Weights of a small GPT-style language model, trained from scratch on English Wikipedia.
Size: 11 layers, width 192, 3 heads of 32, MLP 1536 GELU, vocabulary 4096, 8.18M parameters.
Architecture: RMSNorm before each block, learned positions, no biases in attention or MLP, tied embeddings.
Training: a variant of Adam for these matrices, 443M tokens, 14707 steps.
Each number is 500 + 50 x the weight over its row's rms, rounded and kept within 0 to 999. Layers, rows and columns count from 0. Numbers have three digits each. The size before them is the row's rms in percent of the matrix's.

# layer 5 MLP up, 1536x192, rms 0.149, rows 1516-1535, columns 128-159
113:559488470522520527464563530509481494435482447484428473443476503523439473573557503422501545465523
088:491522498426469506542461529483496460478411668477488521483481496531569477515435526473485506494568
100:485545427401406550519512506507441501509481553530470539431512579398418474522475531498467513526539
106:413433468485399497489447571527459474505614560515459505527478588467492541459421548486556490455479
091:460422454474407477510490446474535397550503473486536514484508517432433524507451557492503524437498
106:544437570495518550440455478493478486481444536513414446450433530480511479563515475516429553491507
127:566547427497596524534469417540505509517553492452524452387405444482441431492422435499503528529531
065:479484452431445610444536435562417498485500552489388522430437557416418448531499529553515560441605
108:499546534478466550493442422595477459547506542499352523517561519485382507533520526504477571454493
086:525452450566461533448530511509410457530517584496447523499556506499477407586473518503432590487582
106:492485484528498556485515530503519475552514611427460568465428542503537570523349489586565555490551
084:497483354494550559493486482572432462535467551428457545463481481441436461500492493464509500463584
104:473548486381503538487477423530477522568453556468506486520501527484546470491541442497444514491502
101:503466548458462518453507496374442386464435542523509521505543410551481457480465478498592507518564
104:571389543448400520468571469542429541463471468463488447451510642480487490555538428449504442542520
100:519470565558558530444575568529495468434484524513488491535482546466393515480394534480488442479516
096:412537430491567525469470494504457496499448495447455456459430462516524512568475454537476582491573
081:528470461456452544380472439480513512504597529477380524441437457418402397491490508525419572468537
101:547399453489459490543493422518507504479537471506498483429445490474452532580539537439496440520491
110:521546519482521506519439563562553462429522497466518478458472606513446433558456434587485504457508